{
  "rope_theta": 309000.0,
  "qk_norm": true,
  "bias": "all",
  "learning_rate": 0.00785,
  "train_tokens": 85920000
}
Each number is 50 + 12 x the weight over the matrix's rms, rounded and kept within 0 to 99. Layers, rows and columns count from 0.

# layer 9 attention key, 128x64, rms 0.296, rows 0-108, columns 0-63
53 47 52 63 63 51 36 33 66 39 51 51 56 40 62 45 52 31 57 53 52 41 54 44 46 58 48 45 55 51 58 44 45 35 52 68 63 45 58 49 43 47 53 50 62 53 54 52 45 38 69 45 41 34 58 44 38 56 61 57 49 52 47 56
52 53 41 46 58 63 31 50 50 50 41 38 64 29 64 56 61 39 53 37 51 39 56 56 43 39 48 44 42 51 60 57 49 45 54 47 42 50 55 50 29 34 52 68 45 32 37 55 47 64 50 62 41 61 58 35 42 60 44 49 47 43 54 74
55 40 54 47 47 41 53 39 55 33 61 45 44 69 51 61 44 50 40 48 41 67 43 58 55 51 55 50 44 33 56 59 49 48 47 44 53 37 40 69 53 63 49 28 56 43 56 42 54 53 44 43 50 44 35 56 40 41 66 47 71 59 57 44
45 60 48 45 53 38 33 51 54 59 62 55 48 54 60 59 51 48 58 55 57 35 57 42 55 74 24 41 82 51 59 28 71 61 45 25 36 45 52 58 52 52 52 46 66 64 50 47 51 37 78 37 44 34 39 74 46 61 70 52 54 31 36 50
46 36 33 48 35 57 34 42 51 59 77 58 53 24 37 57 51 69 66 67 58 47 49 28 68 53 37 47 55 74 46 48 69 48 31 32 47 60 94 66 62 56 56 53 54 71 52 64 55 40 57 64 56 42 51 82 70 50 36 56 66 26 38 48
57 57 47 65 57 46 52 49 85 56 68 44 34 88 51 65 39 54 42 48 33 46 53 48 48 35 31 45 65 42 52 51 60 57 49 54 41 57 40 53 36 36 56 40 67 27 58 69 38 77 53 56 46 44 56 54 35 66 71 37 50 52 46 52
58 38 48 53 38 64 62 40 48 39 65 63 68 51 40 42 48 30 42 42 59 39 69 29 47 50 31 57 35 47 59 66 70 58 40 48 63 46 48 49 43 40 52 54 63 53 50 54 67 34 37 43 41 32 62 41 51 49 28 50 50 33 66 51
40 50 36 53 54 39 33 48 38 57 38 71 46 24 57 54 75 47 57 56 49 52 77 69 59 40 48 57 84 58 46 39 59 44 54 69 64 78 72 67 38 45 33 72 53 48 34 59 42 49 66 50 35 47 58 52 41 35 42 56 39 40 26 52
71 46 56 44 55 31 45 41 63 65 65 58 55 58 29 85 43 57 41 25 57 53 56 42 47 45 64 50 48 48 59 62 64 71 51 62 34 68 48 64 48 49 53 11 26 33 17 40 55 55 47 73 28 47 25 34 75 59 53 65 59 71 50 23
42 53 32 63 83 38 39 42 50 59 39 76 58 26 43 62 22 30 61 61 60 52 49 38 51 38 42 45 47 52 56 58 49 52 66 42 44 57 58 58 56 54 72 49 24 68 55 30 44 33 56 39 53 62 67 44 65 56 42 51 64 59 47 69
48 49 44 75 43 54 85 40 39 62 53 24 56 60 63 53 74 66 51 44 35 61 29 49 60 41 41 60 40 53 54 42 44 39 58 36 48 60 48 36 63 42 62 30 68 58 40 35 49 35 45 27 51 51 52 25 38 42 43 55 62 33 43 49
41 69 57 55 51 38 45 58 51 74 28 51 63 32 34 36 41 43 56 72 46 28 84 50 65 48 44 37 74 78 49 33 53 49 55 41 53 34 47 58 49 67 59 56 55 52 49 53 51 23 66 47 52 52 58 69 45 33 42 41 29 47 41 43
51 53 56 58 52 54 38 30 46 49 44 58 41 62 65 21 40 30 68 45 66 34 55 60 38 38 34 41 35 50 45 45 36 51 47 54 50 31 24 46 51 45 43 51 57 31 77 60 47 44 70 51 46 48 41 59 67 41 44 21 65 36 65 54
38 41 55 40 39 52 50 51 57 78 50 58 51 50 50 42 69 50 59 61 47 46 53 65 80 51 60 42 48 63 44 33 41 47 45 60 43 53 66 63 54 44 46 59 62 65 49 55 42 55 42 47 58 47 56 23 40 60 43 51 49 40 71 71
75 63 41 30 32 61 43 31 41 44 56 70 59 46 39 39 55 38 51 52 53 43 28 71 58 53 69 44 50 48 57 47 62 71 44 70 36 43 64 52 41 46 33 57 53 38 47 53 40 59 44 61 51 54 41 57 29 67 65 49 39 53 52 44
52 69 62 72 59 51 58 58 26 53 17 41 68 35 67 59 43 41 69 72 39 34 52 25 39 55 56 76 47 67 37 37 43 46 69 53 61 39 63 58 28 68 33 57 39 53 45 64 62 50 72 41 39 57 53 71 39 59 26 51 54 37 39 46
50 54 60 53 42 43 24 31 47 60 49 74 52 48 28 52 50 55 75 36 30 35 65 52 49 26 67 45 52 60 46 38 36 48 56 57 49 69 51 33 57 49 51 44 51 29 39 46 61 50 76 51 56 65 59 45 56 47 24 49 45 53 37 58
51 55 51 52 47 51 40 32 40 49 36 56 50 49 47 43 50 38 51 44 52 57 47 61 31 36 50 53 49 47 42 50 42 35 46 61 59 54 49 57 55 56 37 50 51 47 53 62 40 53 53 53 47 64 59 44 51 42 58 56 54 54 39 55
51 47 45 42 63 58 86 65 39 45 42 48 50 60 54 39 58 40 60 46 45 49 48 37 51 72 64 55 41 49 54 38 61 71 52 46 53 53 46 48 50 41 34 51 46 50 51 34 62 51 64 38 51 49 28 72 57 63 52 39 42 42 54 56
38 46 47 58 66 50 56 55 37 54 54 56 54 28 38 42 57 56 69 38 57 30 62 43 52 64 49 34 58 61 47 49 71 54 36 31 45 50 70 51 43 46 46 54 61 41 40 55 61 55 49 41 23 36 46 59 54 52 26 30 55 40 42 66
62 72 43 39 29 61 34 22 73 49 52 59 40 55 55 49 40 41 46 73 42 50 61 62 49 43 49 68 50 59 54 59 38 37 50 51 45 58 42 44 45 49 62 47 49 53 35 63 28 42 64 48 57 57 73 62 44 56 53 50 39 71 51 50
63 61 36 51 47 56 66 48 53 49 47 43 66 50 44 65 45 34 42 65 29 70 42 60 52 35 58 57 55 59 48 78 51 53 56 70 35 38 26 49 29 45 55 51 40 36 41 45 43 41 50 62 54 74 64 44 30 54 47 58 63 78 45 38
52 43 45 64 63 42 51 43 38 77 63 64 48 47 72 51 46 80 69 26 39 70 49 56 60 33 54 41 54 49 64 62 49 56 70 31 52 60 67 58 58 69 70 46 48 53 26 39 55 55 37 51 31 60 28 38 57 71 50 63 45 51 44 50
50 46 55 34 49 59 47 28 60 62 73 63 40 65 38 46 56 51 69 38 49 48 46 31 60 45 46 29 39 31 54 54 66 47 46 46 72 64 74 50 54 46 52 37 55 55 50 47 61 34 31 48 57 13 47 53 53 56 50 44 42 37 58 70
36 50 60 29 54 61 14 44 52 47 14 47 53 36 63 51 57 42 47 65 51 23 68 62 45 37 37 42 68 27 47 36 38 42 57 48 83 34 48 74 61 63 34 65 52 56 45 66 57 49 81 38 36 41 70 64 52 62 49 42 51 54 49 59
31 62 60 63 64 50 70 59 32 59 11 52 55 47 53 53 23 02 47 65 59 49 72 33 37 50 46 26 53 36 55 30 51 60 47 57 68 02 27 59 56 54 53 55 38 56 44 57 34 50 57 43 61 66 49 52 61 46 43 44 42 59 50 53
58 48 35 52 38 63 70 52 50 36 57 40 36 32 44 59 35 36 47 62 75 62 39 71 40 65 29 46 45 54 54 55 40 53 40 69 28 40 28 41 54 46 52 59 50 58 36 47 51 57 48 43 47 50 76 29 35 49 23 32 51 52 66 50
64 53 35 41 49 43 77 46 58 46 56 28 42 65 65 45 42 37 77 49 36 66 47 59 38 50 60 61 33 45 47 85 63 48 25 47 61 73 47 55 51 45 46 61 36 58 53 30 37 73 29 41 47 49 63 29 51 59 21 69 47 61 64 62
51 29 54 48 58 66 34 67 52 73 58 61 46 50 61 61 48 48 56 80 07 21 51 56 43 52 43 59 48 60 39 25 51 62 48 25 55 37 67 54 58 33 37 45 48 40 57 48 45 53 48 45 48 38 39 63 48 49 41 73 54 37 51 57
51 56 55 49 58 65 74 23 49 48 64 30 60 57 55 64 52 15 30 60 52 70 36 52 30 49 60 50 45 50 65 56 56 63 45 53 55 61 41 46 74 37 52 25 21 57 41 41 26 23 55 40 48 63 53 51 70 60 64 60 45 71 45 37
43 49 35 60 47 45 66 62 55 58 45 63 36 34 54 45 43 44 48 42 56 61 39 33 50 39 56 61 48 35 50 55 37 57 60 46 68 85 57 32 61 60 41 39 51 50 45 33 60 43 38 48 70 53 35 57 76 47 51 36 44 61 60 44
42 71 58 60 42 52 63 49 50 54 43 41 70 39 31 73 62 34 39 44 55 52 62 32 56 34 50 57 69 38 51 58 62 32 44 56 63 51 42 73 24 48 44 55 55 57 50 52 49 45 51 45 27 56 62 51 39 53 55 51 70 49 59 52
43 59 51 60 55 41 63 39 48 61 50 37 31 52 31 48 43 50 46 48 61 75 51 66 38 62 34 70 44 33 40 50 66 38 60 47 52 46 47 54 60 45 51 50 40 55 53 50 40 50 50 68 63 49 48 37 55 41 34 52 47 65 51 66
53 46 56 60 47 47 38 46 51 50 54 54 65 49 70 47 56 60 61 55 49 35 53 48 56 56 61 36 64 47 56 65 60 49 56 50 43 58 40 50 43 55 42 49 69 54 38 53 52 51 44 48 57 44 55 53 45 68 54 46 39 53 44 52
56 35 76 66 33 69 43 41 50 45 36 67 38 49 51 49 55 71 81 59 40 51 66 59 41 39 48 47 40 63 55 40 56 48 45 56 65 61 66 36 44 52 57 54 48 51 53 37 53 65 62 44 45 51 39 68 51 39 66 46 44 38 40 60
45 24 46 66 48 47 40 54 50 66 35 76 69 64 45 48 56 48 54 61 59 48 74 24 48 34 54 51 34 63 68 47 52 57 48 25 51 50 42 42 54 60 56 57 59 37 62 67 45 40 63 36 59 44 45 65 38 66 35 52 42 49 48 43
46 50 57 61 58 76 58 49 63 66 32 54 62 60 54 66 52 53 66 50 65 41 26 50 38 46 46 72 52 60 27 31 53 54 31 44 64 49 60 52 39 40 57 58 59 58 51 42 50 56 53 51 42 54 33 48 51 49 54 45 36 60 51 66
52 34 49 63 47 50 54 40 42 68 60 44 48 43 74 47 56 62 35 39 55 43 41 36 52 46 41 52 50 53 51 62 34 53 41 41 42 82 79 54 35 52 77 55 68 54 42 55 39 45 59 73 58 45 72 48 51 41 52 39 36 51 48 67
32 46 53 81 47 60 54 39 41 57 53 49 80 60 51 26 51 47 47 45 53 50 69 46 47 41 37 55 53 55 49 46 65 34 51 47 44 75 54 52 41 67 49 72 52 48 40 56 37 64 50 46 50 35 54 23 52 46 65 26 25 41 36 60
64 36 47 73 61 41 56 47 56 60 54 59 26 66 52 41 63 32 40 29 27 33 37 45 54 59 39 27 37 44 41 48 51 60 62 69 54 74 35 66 37 43 69 38 37 52 55 38 74 51 57 46 54 50 34 57 56 48 53 51 49 46 60 53
44 58 37 44 44 51 70 61 53 55 68 49 74 57 76 48 29 54 39 38 64 53 87 24 55 43 50 44 54 45 59 56 70 44 54 53 54 67 16 44 51 20 43 45 35 38 47 41 53 37 55 47 62 46 57 61 46 51 51 45 33 55 57 55
38 50 57 71 51 48 54 59 88 53 56 51 49 29 56 35 37 49 73 51 70 38 45 55 59 42 61 38 52 52 39 37 63 44 42 45 55 53 52 45 69 62 37 47 63 77 37 75 47 53 54 54 48 53 39 73 53 64 36 44 61 19 53 67
86 60 50 51 40 47 61 62 62 68 55 59 64 54 30 56 68 60 42 41 50 60 51 45 47 61 50 53 43 38 69 45 59 17 75 55 49 51 49 48 35 41 49 22 37 56 41 63 43 43 49 50 67 38 54 30 64 55 55 47 59 60 43 39
35 82 40 29 44 42 55 69 47 69 39 47 38 54 49 46 36 28 62 49 44 48 73 81 80 45 57 40 59 35 59 48 50 66 52 68 66 60 53 58 43 54 51 19 34 61 58 49 77 48 50 57 40 57 60 52 40 62 69 49 59 39 48 60
67 48 45 53 72 54 49 36 44 50 52 43 44 51 81 45 28 57 27 50 39 64 59 55 58 70 55 23 52 67 45 49 58 48 54 60 64 45 53 53 56 43 45 57 48 48 56 54 50 70 62 36 48 58 53 73 49 58 69 33 46 40 43 42
61 55 30 50 58 61 50 64 48 89 43 50 63 51 77 28 26 29 25 61 39 59 35 66 59 44 55 50 46 51 54 53 51 52 34 59 36 57 54 46 49 42 60 45 59 52 53 58 52 42 52 59 70 60 74 54 34 41 74 60 52 54 39 66
39 49 73 53 63 64 70 50 57 65 51 51 44 49 48 67 45 52 56 52 41 63 48 71 52 72 54 40 57 38 40 53 63 62 46 32 73 46 56 57 65 44 49 55 50 56 69 55 42 33 68 28 32 72 52 43 58 29 40 42 53 50 53 39
58 46 70 53 56 61 17 63 71 61 57 53 20 51 43 65 54 52 49 39 33 79 55 47 39 49 47 50 45 51 65 39 60 54 51 69 56 45 36 21 43 57 45 55 71 49 54 54 45 51 49 34 52 82 47 67 34 26 61 55 43 68 54 55
43 39 80 64 61 48 57 50 54 50 31 55 49 66 44 60 45 71 45 61 25 37 39 59 34 35 52 48 41 57 51 42 50 61 39 38 59 46 57 51 56 33 64 46 57 35 54 41 42 36 62 64 51 35 50 37 54 68 54 29 53 37 44 52
46 62 39 34 50 51 33 45 65 42 50 43 40 21 52 46 60 58 36 39 47 52 29 58 51 49 60 49 77 57 49 54 45 54 51 63 48 40 58 55 64 46 30 45 48 43 58 46 59 61 51 55 42 57 59 56 54 37 39 54 61 53 55 32
48 50 29 31 52 53 42 43 53 39 77 36 68 36 65 48 48 66 49 34 43 36 22 43 49 60 49 59 67 59 50 68 49 44 65 63 33 45 72 61 72 44 31 40 54 56 50 54 63 39 46 69 60 53 57 41 48 57 42 61 65 37 56 51
35 48 37 52 45 49 48 64 45 39 60 32 43 50 59 37 45 49 60 43 45 44 54 66 55 57 61 30 40 56 54 47 57 33 52 54 33 59 59 36 61 64 50 39 49 65 40 37 33 36 46 38 62 54 38 51 50 47 49 43 36 48 50 52
65 31 54 50 60 54 47 37 53 54 24 58 57 63 54 38 47 49 62 60 54 59 55 49 62 45 31 54 51 49 65 48 43 69 53 47 34 33 38 51 44 53 49 45 49 45 44 76 56 50 59 54 51 60 51 51 34 54 60 49 46 46 57 53
64 43 81 64 44 60 48 49 55 42 47 65 53 64 45 45 60 41 75 68 53 42 25 41 32 39 41 61 39 71 45 45 53 76 40 46 47 39 54 28 34 48 58 27 64 45 53 76 48 57 63 49 50 46 69 51 63 78 51 30 50 23 46 65
43 56 42 44 67 35 63 48 59 42 34 52 53 16 59 41 35 26 62 44 51 76 73 20 60 56 76 30 59 41 59 70 63 35 34 62 54 52 43 75 53 58 50 36 35 60 43 40 34 41 27 46 33 67 41 47 34 66 33 53 37 71 59 37
69 33 53 56 40 38 64 72 51 35 55 42 53 52 34 50 61 41 45 50 55 39 41 63 69 60 40 41 54 53 43 37 36 57 41 42 28 55 52 43 44 46 46 56 48 51 65 63 29 33 47 50 50 85 49 47 70 68 50 58 54 56 59 57
62 64 62 43 44 31 47 56 28 57 48 39 46 57 27 61 65 47 49 27 49 52 76 67 48 62 45 60 68 76 59 50 55 30 62 53 31 49 32 51 44 59 47 69 43 50 22 43 45 43 56 52 54 41 67 67 63 61 42 51 46 38 69 41
51 42 56 33 50 25 47 55 47 43 60 51 55 59 51 50 35 63 35 49 59 49 68 49 60 45 62 34 62 53 67 41 32 67 56 42 42 55 50 44 44 32 62 41 47 61 37 56 44 40 62 66 53 57 51 46 55 56 43 40 51 60 50 44
62 45 50 54 42 54 81 44 79 33 64 56 39 42 27 59 68 62 24 70 60 52 52 46 68 55 34 72 41 42 62 30 57 69 29 54 41 46 30 67 47 31 54 29 40 50 12 67 43 56 47 47 60 69 52 47 49 53 59 53 48 59 49 60
52 54 41 53 63 52 25 47 47 65 63 68 22 48 57 56 43 57 53 44 39 40 56 09 54 44 31 42 71 49 55 63 53 58 51 60 58 45 53 49 31 53 36 56 39 47 68 60 68 44 56 50 61 66 32 75 35 45 46 38 39 71 41 58
59 68 59 51 66 60 45 67 37 40 57 45 79 59 68 60 45 35 39 59 45 38 66 37 69 42 53 57 66 58 55 44 33 41 31 62 46 58 50 79 28 41 47 37 38 48 29 55 39 38 44 52 45 64 85 36 48 57 47 25 84 63 82 34
48 66 62 43 53 44 34 37 43 56 88 45 54 44 76 30 34 34 20 57 32 56 82 50 46 57 49 49 54 43 55 43 57 49 56 53 54 48 40 34 59 54 50 67 61 55 50 60 62 55 44 50 40 54 50 64 33 62 76 37 46 53 54 67
44 50 70 51 38 44 40 58 46 41 49 47 60 56 57 47 61 70 68 46 54 48 44 55 68 36 40 42 75 50 73 42 49 61 75 49 52 56 56 45 36 48 44 47 56 34 56 27 38 37 55 35 45 55 60 56 45 46 62 43 32 40 32 65
44 31 36 19 36 63 54 40 35 38 62 53 51 48 71 29 67 71 58 51 47 51 64 55 65 57 45 48 46 40 28 51 43 43 47 55 82 56 64 55 47 56 23 68 54 47 35 70 44 63 64 44 52 54 51 59 59 51 10 59 40 36 42 68
53 55 74 60 45 46 58 67 62 56 67 54 70 56 53 41 50 72 42 46 53 51 58 49 53 44 26 44 63 22 39 66 34 40 66 22 42 60 35 45 49 33 39 54 61 65 80 69 46 32 61 44 45 69 60 56 49 61 53 34 43 49 42 48
40 45 54 35 60 53 46 72 49 42 60 48 46 60 48 47 50 42 42 46 46 45 51 63 41 43 61 28 53 42 68 62 60 39 52 26 46 38 56 24 54 39 51 32 56 50 49 56 53 36 62 45 35 68 47 45 61 50 44 53 45 40 52 35
47 57 57 41 61 53 56 48 56 49 47 44 49 40 46 39 52 56 55 26 69 29 34 47 58 56 66 30 81 47 74 47 59 50 56 60 46 50 63 33 64 63 54 53 35 38 41 41 53 37 51 42 49 49 52 54 64 54 51 62 72 56 45 49
58 48 48 67 28 44 49 57 57 48 46 41 63 57 51 75 44 62 30 58 49 45 57 43 45 59 19 60 48 42 24 46 40 44 47 27 64 56 31 61 53 70 53 63 62 45 71 47 58 60 34 19 41 51 55 59 38 57 50 58 37 59 40 48
77 41 38 45 48 49 52 45 44 34 48 50 55 61 62 60 47 40 62 62 45 46 49 58 65 77 60 52 53 58 40 53 46 42 56 43 47 47 61 58 56 36 38 41 47 44 42 59 43 51 39 46 44 49 47 74 57 64 56 68 37 55 51 47
50 68 59 39 40 47 72 38 25 36 43 73 45 58 48 50 45 60 42 61 64 46 50 52 65 33 53 68 70 47 34 53 31 46 46 79 43 26 51 43 50 60 59 24 53 58 52 54 55 47 53 50 35 39 55 50 47 62 72 13 73 54 54 40
46 39 27 52 46 36 68 52 52 45 64 40 50 43 40 70 44 43 67 66 53 75 40 34 34 42 52 41 70 63 48 30 41 54 41 22 62 33 74 57 60 49 51 50 51 49 51 65 49 35 51 33 54 35 38 61 56 48 45 68 44 52 24 43
52 46 42 41 66 67 68 58 44 40 45 39 36 33 59 56 57 66 59 51 54 50 55 51 50 49 62 33 73 42 39 25 54 36 37 27 58 53 71 44 85 63 34 41 61 36 36 40 42 49 59 41 25 28 44 75 39 68 39 63 52 38 41 27
49 77 52 21 42 44 65 27 46 56 60 36 49 62 24 59 48 60 49 60 63 53 48 53 55 65 82 58 41 45 39 73 51 43 55 57 47 34 39 44 75 32 54 36 56 62 34 24 60 45 48 55 49 52 62 62 38 41 71 53 58 49 64 54
46 57 43 55 38 57 75 75 67 53 52 59 48 53 66 59 46 57 55 55 66 53 44 63 23 33 39 43 34 72 40 59 42 48 63 33 56 52 62 39 41 50 65 59 36 38 66 43 28 64 51 74 56 22 46 68 45 50 46 59 38 36 51 59
37 43 26 58 44 54 54 39 39 31 45 62 61 49 70 39 41 39 40 57 33 57 48 51 51 57 51 58 37 44 26 55 41 51 43 52 41 54 64 58 54 54 77 39 56 61 68 31 74 79 55 44 33 39 47 54 68 56 50 49 42 12 43 61
74 56 44 46 39 30 31 42 50 49 45 44 24 63 24 52 53 42 68 44 49 51 34 54 34 45 60 65 57 42 54 53 53 56 51 58 39 72 26 56 54 66 42 39 63 56 36 28 24 52 50 64 53 48 38 47 69 37 70 48 54 71 58 48
51 62 62 54 42 54 44 38 55 56 41 58 69 35 25 37 49 47 24 68 28 52 34 38 40 52 20 34 55 55 36 36 74 36 50 45 57 46 41 61 36 51 53 47 69 52 65 68 50 46 62 36 46 51 65 44 75 42 30 24 50 35 30 36
41 53 38 47 44 32 64 60 46 57 68 39 51 57 57 40 86 47 74 59 49 41 71 24 49 54 64 27 55 45 56 51 55 41 57 31 47 51 49 53 78 46 42 56 52 58 46 64 83 49 26 38 43 46 47 56 58 47 35 42 44 44 65 50
34 47 31 59 65 44 39 49 71 45 67 61 52 37 61 44 30 51 57 37 32 31 47 46 40 59 39 53 52 39 52 51 44 54 48 61 57 61 49 63 43 58 50 43 37 15 54 51 45 50 72 50 42 10 53 62 58 52 50 59 45 39 53 53
62 56 47 57 46 46 53 64 59 49 59 35 55 34 50 39 53 46 49 51 62 42 43 47 61 52 57 60 74 53 38 60 43 70 45 64 33 53 40 77 36 59 56 36 49 49 49 25 58 43 31 72 53 37 30 56 46 56 48 64 65 74 69 55
76 51 67 43 47 42 69 47 43 36 52 55 56 56 41 30 61 51 39 40 53 39 51 51 62 54 52 43 39 42 45 40 58 32 55 50 39 49 73 55 75 45 51 24 46 47 52 49 51 33 44 47 55 63 66 41 50 51 57 60 46 41 54 52
68 56 55 46 57 66 51 34 38 28 42 43 41 42 45 54 54 43 64 36 65 40 50 59 41 57 60 45 44 50 42 33 55 62 45 61 70 48 62 51 57 58 36 52 42 40 27 29 43 51 29 30 61 52 35 57 53 57 64 44 46 43 49 75
63 53 58 53 64 63 52 42 68 41 49 34 50 48 31 59 55 56 56 53 46 48 45 57 42 60 57 68 51 56 63 42 48 67 25 51 63 54 39 75 40 58 57 53 41 35 72 48 57 59 43 47 64 47 33 42 48 58 49 41 45 44 49 53
49 39 53 34 39 47 58 59 36 38 51 45 47 62 46 64 40 32 44 62 58 52 51 37 49 47 37 63 59 53 51 58 49 55 39 50 59 44 64 63 60 38 42 38 62 50 54 78 48 56 52 37 51 25 48 46 58 62 64 50 46 48 47 56
19 44 65 54 65 55 29 54 45 59 45 63 32 30 60 36 65 33 60 34 68 43 46 38 62 34 53 44 54 49 48 35 50 63 62 65 37 68 56 42 47 46 49 60 54 49 53 34 57 41 80 61 49 64 46 39 55 40 43 41 58 41 60 53
47 61 66 37 44 57 71 56 44 43 52 28 77 45 33 62 44 50 56 36 46 54 53 75 69 71 55 61 47 36 56 49 48 50 37 87 31 38 35 45 28 38 45 29 54 38 47 48 58 53 52 38 57 47 37 47 24 61 66 35 72 56 48 49
65 77 52 21 29 55 51 41 72 61 50 35 35 70 38 62 55 46 43 59 42 55 61 33 29 66 53 57 65 53 70 51 33 44 32 41 50 17 43 56 69 48 45 42 55 44 59 63 46 46 20 54 55 36 77 56 55 35 55 60 50 71 48 55
34 30 49 71 58 46 45 45 59 56 30 56 20 34 68 61 78 55 76 34 47 49 63 65 63 49 38 38 73 40 41 59 40 60 34 66 22 70 53 46 56 58 53 57 46 74 51 60 57 47 56 54 48 39 47 44 45 26 34 35 65 40 45 52
44 46 61 75 38 47 40 39 76 25 32 35 13 54 36 67 36 57 48 36 43 53 42 40 51 31 68 46 48 40 61 48 59 54 32 64 19 76 57 42 27 39 58 56 31 49 47 65 42 39 53 51 69 55 57 51 39 64 55 75 55 62 46 52
68 50 47 54 60 55 60 78 60 69 69 76 70 49 55 43 45 69 67 40 41 57 47 64 27 49 54 39 50 40 40 30 59 27 65 40 70 60 48 45 40 71 38 66 77 32 70 43 59 60 64 45 55 40 38 55 67 65 61 42 48 34 38 43
79 36 45 52 45 50 71 38 28 54 59 63 44 25 42 56 54 37 46 37 49 49 47 43 50 38 45 84 38 73 37 58 39 54 46 53 60 52 65 56 34 61 46 63 74 47 73 60 63 42 50 39 50 50 63 33 45 43 64 54 28 62 45 64
61 57 52 43 70 52 29 46 72 12 49 59 51 37 36 49 69 45 57 46 50 60 52 47 47 64 45 26 39 59 56 43 71 40 52 64 37 84 37 67 43 50 48 43 33 37 54 59 68 40 64 44 54 38 49 45 54 71 59 61 46 44 55 43
44 42 54 44 46 52 29 42 40 66 48 69 35 72 79 56 43 36 49 47 23 41 36 50 39 53 48 50 68 70 52 49 19 64 46 52 47 62 55 55 24 22 36 74 63 55 58 46 70 36 50 47 44 52 60 41 40 50 34 43 31 46 52 48
52 43 66 23 60 47 48 45 32 60 54 62 51 67 58 56 57 32 70 46 44 27 29 53 42 35 44 35 50 42 73 53 62 51 71 36 57 04 32 55 49 36 60 45 38 67 34 77 53 40 56 37 81 51 52 48 76 57 34 56 43 50 52 28
42 23 58 64 62 65 44 44 70 44 40 72 23 54 48 43 55 52 57 46 26 47 66 36 33 45 50 19 47 47 50 66 64 33 48 40 79 55 58 64 52 50 81 44 54 51 57 81 31 62 71 34 53 48 52 39 69 37 47 59 37 47 42 62
35 37 43 80 50 64 55 47 41 55 34 62 61 41 51 48 56 61 57 49 56 45 42 48 59 42 48 41 50 52 29 32 53 62 69 33 38 69 72 43 77 51 36 42 31 73 49 56 56 49 71 60 54 42 56 50 44 47 45 25 52 35 54 54
61 58 60 50 53 59 51 50 52 50 57 48 60 45 64 44 37 64 73 34 54 50 53 33 42 27 50 61 60 53 30 35 43 46 43 57 32 58 56 49 48 69 50 57 52 39 30 41 51 46 42 66 69 42 49 51 49 43 48 52 54 43 36 63
49 40 52 60 55 28 43 39 71 59 36 63 49 65 55 35 62 43 43 62 34 64 44 57 73 52 63 60 61 37 33 58 56 43 48 59 86 41 65 58 45 75 52 38 42 51 56 56 57 34 48 38 46 56 31 54 65 58 43 50 56 43 44 41
58 53 69 51 48 53 34 46 47 35 54 39 54 37 59 72 34 58 57 43 67 58 43 53 40 72 73 35 57 62 44 82 53 36 42 43 30 72 69 45 38 60 49 60 45 52 40 44 47 47 42 79 62 49 47 50 32 41 52 63 60 55 53 51
52 30 46 55 62 39 50 36 62 49 46 45 35 52 56 35 42 59 48 49 54 32 38 72 61 55 61 49 64 31 60 74 72 33 28 49 58 47 44 44 56 52 63 42 52 62 57 37 39 63 49 47 56 58 51 55 65 55 54 59 57 41 46 42
55 47 48 37 33 30 47 49 56 58 59 54 47 47 63 50 37 62 55 46 46 59 58 46 58 46 50 54 43 52 31 53 62 49 56 49 41 61 54 52 47 59 41 31 43 64 30 45 47 33 34 55 45 40 36 32 49 46 50 49 42 46 57 40
25 77 44 51 59 56 72 68 65 59 52 31 63 38 15 52 66 50 27 51 43 53 49 62 52 47 40 59 57 56 54 39 49 32 46 47 31 43 51 75 67 51 30 50 50 43 36 48 41 56 32 77 34 39 62 45 47 55 28 48 45 46 39 19
42 61 37 14 47 48 28 51 57 65 45 49 39 41 44 38 57 33 24 64 46 37 40 59 55 63 44 51 59 62 70 56 35 45 48 40 66 43 23 63 32 47 67 62 54 50 52 59 35 47 31 59 47 47 52 37 47 55 47 54 47 56 51 70
41 60 26 35 51 27 36 50 31 55 36 35 48 37 69 28 47 53 38 47 65 51 38 38 53 68 57 57 59 38 47 57 53 83 37 39 63 65 46 51 52 58 47 47 41 51 38 49 51 54 51 38 56 37 51 56 33 43 44 67 40 15 61 71
49 56 40 47 49 58 23 32 44 39 68 57 38 53 38 62 45 55 53 68 56 41 55 56 56 57 66 26 46 49 55 45 52 54 23 53 49 52 43 72 58 55 64 49 60 20 61 64 64 56 56 81 64 36 76 60 25 27 65 39 47 62 46 61
56 52 58 40 46 44 74 41 76 45 52 21 60 25 21 55 68 64 28 37 53 57 61 63 54 52 41 72 52 67 26 63 73 36 47 39 59 39 49 60 48 57 48 33 50 61 42 42 36 39 37 70 55 52 44 63 33 55 45 69 39 68 56 62
51 58 46 39 46 59 22 45 73 59 33 56 40 48 55 26 69 68 28 26 44 58 56 81 53 36 30 38 64 46 70 29 65 66 52 39 40 41 42 43 45 66 55 35 62 45 57 64 38 48 47 66 56 52 66 41 53 54 41 44 44 33 37 64
16 40 36 60 50 25 64 39 61 47 31 22 29 30 39 66 56 33 33 41 50 54 56 36 54 49 55 46 45 40 39 60 45 64 46 49 48 52 54 40 34 52 53 28 50 42 37 35 43 34 43 48 37 41 54 78 51 54 47 50 47 51 43 45
36 39 58 55 35 51 54 55 47 57 73 59 45 44 53 54 44 20 56 39 43 56 62 32 61 52 54 31 54 44 52 39 52 41 62 56 65 49 66 52 53 26 58 51 68 31 53 70 58 51 63 32 52 56 60 58 43 14 47 49 58 55 46 58